Part of a small language model's weights.
Size: vocabulary 2048, 2.3M parameters.
Architecture: rotary positions, untied embeddings.
Training: 120M tokens, 3657 steps.
Each number is 500 + 50 x the weight over its row's rms, rounded and kept within 0 to 999. Layers, rows and columns count from 0. Numbers have three digits each. The size before them is the row's rms in percent of the matrix's.

# layer 3 MLP down (transposed), 512x128, rms 0.135, rows 425-511, columns 64-127
112:468519547551568431432511476550520510527554482442517524506557424470521474588443464463503558456509510557481559465415478509405504588487453541470467508541603432600503500455438441482541452476480585
095:542509531562586385529481518516524546523498538419441536444542477520472563515591621497454408494561434408539596450504478437506523476512432509600473490536484500547530481440463508579524554531528491
106:601525499555552525531519517455432498527479479526540513553466488556519434466421530446518538543492492433593484562443584497576525597646592558524534487405535425543503456482521528496443487398547542
092:495439414521424513473493461488542512502490451474461532526511474629476405511466363503392542446534496516499488399494499562530533535523523534481555445484548588497544475457499471523555512496432484
089:499413467512449492498444519518377476486555480578532430541470484593488422406429609491491487557483510546475494483507455569509400488537474493448533456466505564587532521340501528420459542529585542
069:456538477528474447534483514504566614466514505506532430513555496481473412513491507525447485454467475423566461534545535313563525516548467516484548561501455524463466496492487441508540407518428546
095:504526568490590478470484404506441586547566497407494519510493479554500512593496508464467527530522495431494466530448532460527481558567531602428550371558416527509481481487460502413525550605491516
096:530444459534529480465431592423589461550620575482554539487542474600538479557483533500517433381493550536528456516550435449502615450580538484447459533541479463621525553487468478550449448534545433
106:559408503538478543438451388546587456576480475440496485541524507374438503442398531534437388442529524437584483562473481547486456491441498483469430460429487487483405476508445537531555557492491516
103:469521519440536622498563550419524432516558523484487450511469478567526541474561555542466428560559481542516555497461490558522542502477455580452498495493522524550476594414600490453469519557578559
096:530628563616591521506476485573498545521520486477518542524525484469454431533480422431438496366459447535473495570517479488479491443441574395468549441490530431416417393539456422445520483503484540
090:471498604495481558545444453501551409431512434532495505506487448462433566508487501463560484547575466540596529564565495414523505512527554544528525517554421491478539523470506491399422515466396456
102:415466470530548469524522452468545523515477568571377512479593396503468495514536560597472477489517484479497462520560541507392590535465513505543532524467542510475520464461493532493577522592527451
104:558600433449592482470456437566523439510591460410535540444460398504537530511595515435483410477413492543480507437477547484508526456539506420458538513553481469522509404555453469562415524527411545
091:526560575458502411512562563494536436511455518524647433499471500500498453497480461484435402516468493485477512504509484536562474538503443463515563511507484554490488426424550386438428429501526431
101:555460437509467535563500485552479491535483499487550516424505498471593507432500429444420489479511546533539517519496431537545591445453382486543578471526609459566541444468536525513391518537592493
094:454416527506493519501470665477474391558544513519589577434519493525471516462424463511580479452433532552559441373569430485510521555483468453512556549479479486631566536544502529549540461512493506
083:516534577531517474560533623525462549521529403514604433525458480396486517498494447438524584496617490472610556457522438469468478442520476519555508570527470492525509556563587369524476600506475466
092:501494397576482474531472542500533452540485450536443587550419443590599468552460463398468460472468465450605473436455464515532503511516519503490405581428515532527502596459508519488403580459488589
109:477419536621535522510468476446584502525552461422597505463469567573387461481476514389544527570517526601499463575469489482560452436430504522430485454515389489416441577462566432511520482500538500
088:457417385572463490483495429404499453589594517499612533554510532476438485529576513547506421492551506551444434469531472485477436539525622572527499551504534544414499475448478485501453442456533503
099:551373450442515479528545511534410537546526488439556454472521583458531460439528537470487513500520524487437477500488542461455441537599520433493420474532504502564497658513540439523572557398498590
080:486526468456427512454488505476493547483584524523471420429551551504513457495508567529500492513434490504493544463517542555553523500516448418531468491484552481459454490488415620468490418459483568
107:446515578430495516456448531547507424429519547459463462410489557469514480541491457453515461371475461448449500503536413462410448471477489483563446436482427425593509520499564495512521585530574529
108:384442448445487529520431399542520498555487449505491505429445524532552479566526497499498510482499479504476527539463633525545529480472541431565495555569459492527533465511487506475542552441520460
101:459480438479476530522419450426549470484508473423477484452406435496589464562496524484512519493530479464563606422511508414458516448482481501538417505490473538542518536547520539481512466576471529
116:569504503454576554530567526486433570503486608573530571568502564503507509544536523508478503544552454566548496501412503481479372411408471487511453574521513430487446492544521507463524522512427532
118:439534458583586595452562409511540578601527446490472537446446504490495477420440513576477465602443586477577515489460465474475483473474493492497494490526534472576486467511515468598492544532471501
093:559406587529466496538479554535498436474481519444540470635522548433549530535467498438536527464482453488509496519556490454571524482636516542585430503545479509540499538403550497479492479506555527
098:524532467547572533515484496488633508428491504515457480532490546515577484451465376585508387582529530494510529460441566493442548577524470514576540409564581388521534455564487499470619573509427521
103:596401459543511531497570432470557537500536495535481571532573473544445488439434568422495551443525419485482380531583436454503582454535580541540575557537504462439461494509472484598496518437473437
113:528452504467497553512503522471524483481489557391493468533461553524454492532446494460472473498611427540556485521506493446527543516400477463423513516487517369538464511477583458476437476566483483
079:519526535507423487573434493478492527449541550503495456526476466566489575436507562492537456415435439515549465487528564462571505440502553485537578538534520418598489480445527445472456495462465548
089:512526399539522464494440502465507531548643475470375560583495428491523439571520460496493500509521438530532491425546496508466537507452569545416522520531496494525515575471378484554531481430536509
107:492585580550499586515497531495415500447509534517574469478542456470499616531505470492529473545505497546461465440509459491521472463454438438533503414358526514385591528508474572584574517567387492
109:513508479526505557488497509449523427513514499486549560388531416452517499496434459455386546513517551517468568602510452573525519469507481487532460480465526565364541579396549455462477523545538568
089:460472505542488532474476632457475489412601518482537579517521446508464479505514454508529587593432485553482547419480475474470611507542540488540552500497468542505496464505552470549488562454548444
084:513456526551529469479340481455624417544463442483561441542453552588462474447526504543612579524505475532572520473468448483515491515550456502486514394502469539480496473590470474479564528479442483
096:525540498540386526515525560438509603480494466512509417496440452516538520560449603418492497474519491477488494492496486457449498407531475384583499497417449459517485546581479464431446449477404507
099:547578554519505537489465465448496478434526478461567508410515542562404463571469449475487594573509517433545528419627497518621492525565559470537543504549500564459535471454484556528634486558528470
100:535394568558567470438496495488511477478455561393538523571449611522481527438494525458510539474490490459597473527491461479509492580432514483499522503467469505585577470510471419536503445416404511
095:504490424558441487551469536493484446513456506582487552528500440481540523449588449518565453451545467427499569546441456627529430573532503517447501474439444490457538433474409508490549557509529524
111:514512638511544535385448433489443526486481502544510523484566415447516543531496495494444553384548612488534538502521470479511568527495569457425464504491544551530599523450488578519522580577579595
099:482435517399515500433503495440446590548531453510635528543415416553498505486416474430479559496552440469483479540567478495413460480490563449452486571413460583501472479542524399470462503480457433
081:535460595559493411435494491504537541480396478507552537489539452498459512525422572450541517503514439576497512480497548558517477462446495398487527493494509515419538600473514450499545513480540454
104:505557410484425475542516469569478495450487473439475357580508517422553509590501450530445534521402431563503409452519502542477488513518506554536509454517496489551531574593434470501517576615545436
109:484560475536542511549520502518432504401549547548530403525515556524508495473502505481519444484464541561463431420520382616546519460600557484512578462426524559489460461412515452482446432489561528
101:469571465464487471490396438522552578581551537442438497483518534583571472498500486522540545476511545544480486542449494580464522425508528532531476513503436546496436431561474543469387508558537524
086:436531558520441513577477656559454550514512507485456449561469490580582447537533450503414517444527450462563510490509518495520512510547580552500468502496459494470535519476526488486452562504513526
088:515535414476475520553422509480508468512524530507537485512503496482556561520540541453470442504448443482507530528424515542515503501494473470510526544448527571439530533491505495613532598532514564
101:443426469448498518531549522522525448438536472444473548556491490644457465456436448470547512439549475527503489508454528424504540466587470528546611455504520472483489418531517520483547509505465495
103:469312540446504453398535444383509570483510546522479506544473503428509532555444520525503487442506416636402482445598458528597560493526504510539567444427513531591495431513474566502484428476489483
102:517498471526486425549486555503604400626578533503545524487531545507485538427430510486472529580491472460491576553554519543480423447366434516505545500445481528429463495349447500484466462523488482
103:566492528485480494501379564446534578466471482505503557462484489480459530557537509471513573459451559495523480447547428475558456467423502535553576466546538447446538556481560500453553553548403574
103:549420536502517529404485493550561524473537437412479438547456513513522521551474563491462590448448536399498495546577517458403552460482572546546559504559542468493539423570531568497460440419524460
095:560486514437496416515469537529586493535603533448529492515404533477529500523469532516502439524551532474518441589508517469483487489405513473589548420515505504551547487554450504473479503570470437
100:490485529421523657482510511478529550565516457555534431464437538377505518549604442470519536519547504484531545558537558441487467440452470571508481435475547450608444555399482472444519414464378538
107:487492552516485519461412522648574505530472479498442428461487573391538416558517488605436524450574488502439470550464522535496461444470447569555489481538533526509483420542432406570591603548502533
104:529547479516580547478469577560437542461532529479535435484493454443494478542441544464654480440429463460548509398520507515485487451483540521463571408431549452464513480518474491505605546509494410
107:555521567525482423477479411544491542506527523476524516478523496501574474544480509582493529488548478465537462498528467469499577428575527544428498591428523532442546495514554499483391453489490486
112:505412458492407489559515498492545546516548461467449496530489594433470449497499599551458573558526479535485514606523486499497450439498374511533465535623514458461516501478493471492496529499468491
094:480545538514555494591532575576479488492502437380580490489419492525514568396513521492492574426441434529432498538589462464424462472493481532508516458505411534560450483441572363509538375446513463
101:444498461481412576468445507423488453420529576445502453517514492544453462450481474499459506532498496503523534546600482494595523396535503494572486499542511512505530505506620498486535418402467439
109:498541454453517456506481503430608421515540362479540535512464522533609505494535418604517528547554512437535518475449506478500459535398428552555494490470557517471477487587554498458580546604481522
110:562482431522469404404600536485547491440503506523606482455530631518443443472587501547510519486504594464540537433501562505496610428509559518463471432528464580456503493540475462570487520474496425
086:540457522489541431549548505339449501588473428471492450542457514506574463508506495453429516578518555531528504474587489508479531492542497560518550538438461455517508459542561418483457504471455501
112:453570442537579503487445477486419446514489541443500566464484530456450538491498493497509451438463505427555513480501489522445558456527527512452573565412572633546594418455508409468511465561557513
097:519378453497466488482411545470505477511468465340489450505559436564552440538512486554459446545542506458450565481424444440519444413529543519417516534543415523430473521562507573486488470511544526
093:498470565554515527537481477562473502563567475493471413590557438583499619495579566601551501475466403540502482478529501441457514510548546432422493579573493453492564566362500459511454519575524556
105:515430559522404499563507561425576424549490510418441400486472529441523526564523479582430537474457528452494464563551512315521464523575538565471472598493609453541453402517488551468377509473506575
094:432454555495596514531415414494554516487423487593534500448478468516425498532659526479466502508501549495461529411453508523486476512453527482439466448537549546456424456468610464520546459500508497
080:528543400476527554478522446464463509473527576528523495440498455525448519498448449352521538506506495518447462523608538437452458377504508547538509521480549527497563468499428460420466488473408560
104:523536492534560488525510519549495469463588437465514481449573477543504486502598513418548490555520408554544438502604526567490466446568526523536514621571493483481549499568418442523415529476526483
094:467401523457458489474558524497422450502540497478469523486488531510433469559530513418485465493448397535536516480552491461358557462515574549457510457575476518532525565432403441468546516431424409
096:478535419416521535450570444475525624522480522458551491516551482506525517478455582342449557483524483433478445497421535535438411508588512489465461500483514444438529589517506522466565532534551545
103:448538487487494477536431544438511453507501532497477486576450543452536571510511467557537446478519490460530469517510523530469458575474395454413534583520406498494475448413472584450456524464579451
105:465494532463559577483386510431543550549423521502536601535538513505472455498516440480466584522494460480549493485470510540433632378520421459580418486566517468435498507503515472481441474564477546
102:544474463443446526473443568481501486540634520515559571456577380518378525473528541534520384534566468502481482595552453491516574549505613451478493569529483502468496487569548477402432547446517425
110:542436450542506528515504460500451399510514630458525527531512491496543491569546465547461475367415470526494494551548566462511461437419442493425577561538554475532511407467478516487516510463530474
115:451590508562551494420398473508499500583474482439485501430440452417437480450447420478586521519501426496423492486563520524555466456492435446534535494579564467490457557461439638494441518465407514
094:544488561538513528532504482457516550486554565491514427524524431520519548479499540478444429559607452516540520401541521495487680518492536488458564532478513546487435546470599489528537498524505446
120:474550580460526497578558480561534402443460511448465452519571519579458460481571515485558453499433514522524517503479550573464531488599548414440607463429472512453601451463479476465528556539506518
104:511441490436485555603463491382445536485563520537514500452475642462446583469530499447514538505568431421521539528469496562544531602494561491469505507511471541545548500510500480371512568487488480
109:547477419524558428415531591434565503448470480562491535500451531575470501449539593492440453526416470533486450464514498494497498531547541521424475449575518459500490436619470450538574461527562540
086:484427575443549413446569388489448556369489547476468420469574539543542522499467440512489532553450448526566452463590544462499526452433493489480494471593527519496477533458506525428547408507524499
097:463513478493453605479474496498554460537611439488494521542552505406502513442510425511443557425440543521435539597452553468479507499465458448475504481590534422467493494549484622469472505478499490
096:507474538495426484507495465469473484542505454684472522426523448475526547515488529461545560547503419544545551424535558453583507528488389531427566482528568494534502438496454432525515586528522517
# layer 3 MLP up, 512x128, rms 0.15, rows 426-511, columns 64-127
096:463430481583440528437405434443579490511610485545535495500494536451526509461429523475678559468514556480538599447508553491513527460567552457510586527503540505451404498498511501489561582463432473
102:597486560502512449430490526454433399508541422508433413446527583526463438482409526489467475540549555438565436435429566487528508533560583495436505475542554465353469514514414543506529470494440576
100:470518538524515519544451516470513604519393526450515544450411480483459527494533487446561477433492469468528446603465482506575538479517455545463560496531553476480448528614497517558433525487519426
087:584530426412499555525542468588489456588518507505617496472489501474486512555554439562513491552556524565475446396519443468486518500456433511505519477540508485486450518474501449469520523457509522
073:494425454528528502424483535441441418530496503457497471426469476508524528469517564521499512534442483530464575428539477561460507510525489407519498494472528481553525481549531485489455583491556472
097:509518550586518464542419462548637524469495475552450529500541498443463613473441460490490480439470422614473495482420460447547544471467536349472565419507531496391445404494493590458465467557500513
106:518560553531432535532583466433461481368466458566560483534445570446535501447531515421422591546434437446474525485408517389551554456475458465504543565490548472550553502447462478508556582505545577
092:542539440588531397515541551547432497497498541565462522491541506477505498602492444508536415510469511475538462500402530523490535632487509452495449416486502483456640441476380525393470561523439508
104:543486529475611573539646468540436548551540435481684517446630531596499529554522489513556451499446476542454478556529513602538481539437522547480473616462614422503510398558558539435508501485510478
093:439494533441509473536487477444485504350547460475529495559469507532466508587552480501460399548553494472476476532536526426479420481510468633521557513483459404536433553518464472598518585581467456
099:485592524596557477524535425495544506470570466504492502511428534521483549492534547584547507517499539507432448500514595583493515488450479453498502431544489524436572449465535452474487565533506505
095:596408450598415597501490502586460577464457463491424449612512491507557481448500539498477453526528504493476535461490431423475455543473523548495579440478448465459556392538450510526470439470532468
097:568472559612600496507500499420481469468561488590470537556512444546458356521571488529439460445603528445559526539556497515469464576478520443383496516503547478500441436483487478514484466431404454
086:472416446555501538441489567577492619419531434440441487517506433500459512371533510495565590534637541515490570490423571473515425482519546551537594456518518488485514423405451548455455545466504551
099:461539476530482470498455483450474443455417470482445531519395487453566439483550472517435565436453553438517486438611481586513450589472479512425432497489463457539435507507521591507473395517439488
112:612500506529482560460516542498564474422449433535426581543509482493478495435611574461536519547516424499521532501510570518501547479553445521573545486464443562484535487503486515537575566515520547
082:522536527523464586428445419440515432467502549444380474515524496531467530452457456530591428531406546472438388466537544559502465565427494552437539426482512499527541535485371584466516455465441453
097:456495465559492543552484466485562414507373519560498497478421464392463544546500528448501502498556429592386416506505569486354585422535602485502512493465524435479428550538513434526532513459464540
112:556433523468534469518461370450474438549473550517456507510490525516538436481535488510533442584470474421451501433484404570519530454412452511484527569561484487445549461511520409483481530503595580
096:497509524476598542542479629571449539508397521550531556487485463535512513541503492489460476556478483481511459526581556562451542612501409510434478455428564515577552499436457502601509575557469473
094:479526571524548454512610512447603477549537479498511501418552490466525461540568484479397378573480538498445513401481557549493594437497480529455484596509534547452495468518529559500422438551522495
083:539501532443534474572454549570498470471450487517503486534359486535525581489517493533499399502582480471435496476469521555633468541449538590501599498450505576518447515522541432494497512489502431
108:560420489511551440524451503501473544522425469522426484493483391505512585378488416529502476584542532585447515504463563480596488448482461520514522538483527491550448553504456534564414457541487600
111:532490557469480563488524456447556459419468505470520546517481502375470472490509554511564572542543617513427474513430476538564536432487499523404482427382478549427502558530535592520498478552444569
108:473576493510543470465450495570412475364452547468434546447510496540500454419530511602524413544453542530486525536535460441515524529477491465550587471522538449508634572575478466532378588499495452
109:433437459480531511481460463586496546479482439577466595530466628500500518459521375435558459479493510541549492519526397473536551470459586463483545451520606505596527500498545563515516442478557476
110:604466544479571508426508352476465436396481391440513517567474501438598502436510459506548565513453534511510491486543494488539590427497464459462535493512442450497518464505386517485555550511506487
089:455475480534557494623597465400453493513454465547516512520466497535441456552513497507455445557527491432438531390526451541416506444519565535530507570555541517551570435470523548488431532622528505
084:461490428500562476423569604499382533502603548479559587520526481416418467537521443524492430485461522463429481459494367478488463515406349480512523563463479469500441478533467532476479456413504448
119:405603587500526523574475447502427528531531553448533502481534520461518456484554518558506515576491483373519620495490529602480462610477465485537468408509420581608567465488468514414538491464489577
118:527553513419491541465503377568500593511518553495487431482500448455431554527605410511542443570412553406467521484496500470568483498516459483470418614430532478440494488480538471583582475486526539
079:495535530509488543483482493559521557464489438469452498448425579470503490523529411532535535355565574390436525513445478534479513477522539441456524504568500512412526575564488541583516479443485481
104:496491502521455508405497511442502430440361491490468501537487439519556543546486485397545551502529602558463575465514548464519429474487548470543577423490519479397517521577474498485483484459450494
107:502539471492556546467459462492501543477433535535481564497588452401478417543468583479499456466531502399537456422360526490503445493499504505409563496462529461449562567490462476509549508469460516
111:503508512437533617520538336538495509499565519503516439450532482466515493494482400385502555500476429560546523489523441519457477441458486424524589514567518509495574483483538478408578526474466431
106:534432534475527480483498452544428528526486492531408508549539542633509541581431461552516594471428488491475459607511524527560440500572487482459430565588503446488447520496507505486445452418478492
084:479577517541519500530565647633383617512522468594531465600519507473548533585474492542432512465453487448481433552401464540522535546448456468499475427515472484514444499467552511576466496498466518
098:460481507487487555428470448506488504587509497573515517551553565501397529562516418504537524472501434524577537646572545531482533524540463602437527491537516493628451480553416483599489499429538603
105:571468507506436540474509488540512483595528532497474491414450495525501467529470476463519630559443537594536446531499476529441426472502473452562443513481409448539497448567399527562567467390499532
100:499498427442435531545539491467493429512427447449444517434558481444531517479547500498529533544393486543363400554502516457468451548568484510502530554538467510496495491491456574462498547413431491
088:564524577481557461508568488485470531533466557413486435483507517505514475438500512508498437482543488542489420456503559486447562420502566490510499557599438489500506580562520536537497514502533576
105:594462605480449475478525389530408508498552495580560507504485485491492509440529471541546542465567536570453498507524467558520564511442426453535481594459517457541615500419541560475510585518430475
099:547473544528534514507542496505529526538395476545444423516549490567524545570471550539482478507442530372462521490532538467387479526522481535474499532426497438500591586611564544543487513483543514
080:525472453444485499541494541519425437511534509416440425514511457503535534454495459571489350546523503428534475502445469516463516595514476589465478474492434389602609510492622560563552494526466556
100:616426533535569482511512461425508487478548523515530507517487417405453603460466463489522439505467535435566518574516446495505563553461510476499413627459532542514464501463473479533505629444509499
105:540507520531386560505463474501459500489592506474556541562481509443483467464610391474561444500471416511556444435561480386536561401536495482479511577501494518536482408522499535443506500485551532
094:618469391583495543570580467501626446503471469520460487495510473437398471513519580487521456533559542507522506518526487371409506487476522584455462536461549374519518467506453444545449510525447508
095:528530583471557510536568488468473552592472520561485540554517539559467472454446528445495558494535544492438572453574452515526423507432555388523434549396449475524462485552573510450583533511536455
094:529512466508601514511491436536566495459509548412446495583464529487509501435450404472466543460565592554575589505442494475527553479416545538461520533484483513594510527545538510536455410489496484
093:525530471501424506591486507530485576599365533519360371417501508477497567538542502514472515576570511475509566502429520461504527571419504510472519487513498481532489601463435489349463617590563552
106:532576496622579512534584480482571424510568531453522558418394541472436425412547405432498435485487486410548607487428590443517470485521530495475444517533491524479575501469440542450463556526464514
102:585456475461395473638509520485393436491545509475540477478540507624467514434526457569508516585552593585457540440504601591526505451584483450440480485506537539498478530595530424564443502494412552
105:495501559416462455540599476536440550491541585494502455527593582582501475440578438564498491479538452528553529552560541476508545554571561551478413521548524477542445495476532437486473523432484518
112:519456503627475543622544469454491413519486536448413467495454519554416518470564473488592485537552469418490474505506481568557421388491421507477446480564515523456522506484493502513434466507511507
092:435425595554495479491573557532513546520540502531566533449457511473559495508522436523577470574478488478378483412480515595419466486440471521540461607508538376564513519533546475560454426487430492
091:433441494518465535447539507586547505548512530479506486515514534548486535453521450610487399543363523522548532515566543543476500448498556562473524556458521421494514439472487523510504546565371571
097:557511461533572588508561496545488594491468455463538469539552510468542419524464511479565434456504510515516524479424562468498531572407472510496479455482416568488500542496508516484603498479438541
107:493528638521466463472408455478432514429493352499541490563478476493540410444536515450523524672474517546420499515537527474582456472550490493491382499441497452474466587536434531505501469563478465
109:491471498536539447536592415484441507549534507545468515493486548606564496550482469437553448633560564519509451623470565504427474482424492570456493640475458466507503549536575499445511470450510421
115:432549522553527542531469507450585440496434490403558470563556496502557461503523555435482495530457490468485373545490499512591434513498423505569402486452589483505482457558572577420513526471434551
090:417564543487545521531521551502436498390545404518530413428468569505455488501551536505495614481497433484475497548504512567499501505551394543537538496468456481465500562476412552507453498439481449
098:584486524523492504524615456581544507567538414470481555416499436497481484529482516531522466484538533455510483539463510494381532534545475457505452532518418462543509485515482528436608407458452557
100:478458512468493479484528462451579574580395490486513511505485485507483491477529515438484500496537539515487504476480520466513435436536553576470413424485499535574477426539497541464537513539440558
100:454536577550521498489403548469565469449418529478494569432575552461493505486454593457499485604496549553458584587433600522502514525480512399406564441482436471511558469489523497433452482434528465
082:414495526548402571480459527490555460444533462536510451471408605512545488533381480441543442441447560487438518460463502436532525458454502526574484453465485478436575430508601490490577426483515464
121:514483518535506518557540502541559601524461469590537491530522478569401401447452543449653577455466397496432467525466528458510522580507459514510495433517541455471483562547546544454501488464553509
102:498468528509519544481573510455513458395521484539553514454548552512529484475405519554573517455538462584519398460445575542523547543499452546491501464579451546478457518544490516539484457429559526
106:542483521490436475581522541424549474427469548459497582447468576414577416536407518495471460535511561508497541466557415576511511528462535524496494498414481560578519567656419516438522449470562500
104:529565504517424484530461508556430557409470528532503573521555497516494495440523484555452488592466545504546530463536630456414573497479521525410485433492471404558439492472419555514535506500533493
089:527515434417516522520554536513445500479534459524524518583430532403446545428529465468637425513540510445463535560546396474486529519485527473561476425517516547502442457509482556571516527414577534
083:541461554548514502503481572604527479478551437490496422561502541476515578521478500485457534541514510363526586460410411483540644485530462494516508502452504533544466559513538513434522515470592486
108:516555546464557514586499511542469637520538394514609570560457587505597488513495397392470507569585504437524528488466473532460419540445466521570560506541442441489554495456568517489509521562585488
099:597432540621480474496496462469521485499488530581596475469507505443532496504421432448549417532370621524503535475478489461509553481490496535575496489428504427483518472549541511525485561493416490
104:462461516442399493558490472524482533371551503542486520525592540492487510473526370460473453464506462568505480486487410465522569491529479485410506454513603500605389524536470466438501386509496401
087:504524506437501515495430479511532554489492399469577569485503514549520458582509478510480497521575580478611490465450531531532499492425566483513460506487497446439532490528471481386480519443448512
105:534502578627487429503509458508452518486535484540504538515499555576472467440520562456383488619499459529593364511456500489495508464470520471481524557491467461535531433443466430501398554425419479
106:485464463476449431478551514465556440378358433507480467524508450549465502457490441552469598441490437544561409523488521512534505380579423449505539507518452475556503519491432536468527405530489531
108:623442532487518420539477573473485397449432513518472512467539383550565520527450480528580565512487559489506499487509469484467547497440479527568471471443513581565473521544423636553554537471410448
113:470435437452482508455555555576468594446491587505486545559622541492554418492539507495497562537423535477572574536612523541499452434473468431545479576531572466560448517519488484460494559525580533
095:524487402612512484511466483471513365473478470522467519486496534421385547471550476521519535541464547524491548506549517524479464548546395483504494561497457529467534471524501484527477455497432563
108:466487557497472519528485402540485477612465507522463445459582520448494526552491529435452464551466491645462482459576547489392428394476476437519586494520563468488516437532428510458553443517461492
096:457493478455483422470504479529482515446555562463478507533456522606507437499521484444617584486504424576543508500540518587490484511509425398474523410522486513535379503558504503465510513539392520
102:565478612574430553528487549440513542464473426547560553548540499412483505398483557480416466564431525511580462454548575557539532522576515515419579589515489484507489557456453500543582510392468550
080:503549457495521498538430503489472483537542505518467497462485428616481343541386519550542540364501557425437508579443448571570469568442438469443537575551545498524504437592541413498507505475502548
093:519455513507451453520565453563552461459487446479472510499466520544450517513437514431458416574528503491482561459455537411580378576507516547475590489471499473459425501541483471503599371458384427
086:515457392444503526532546521447477555528497608501543421554564522513529485463508498459480467476513537528371464520461516595405465676560486479497479513519508492514478508506435481490392452363500505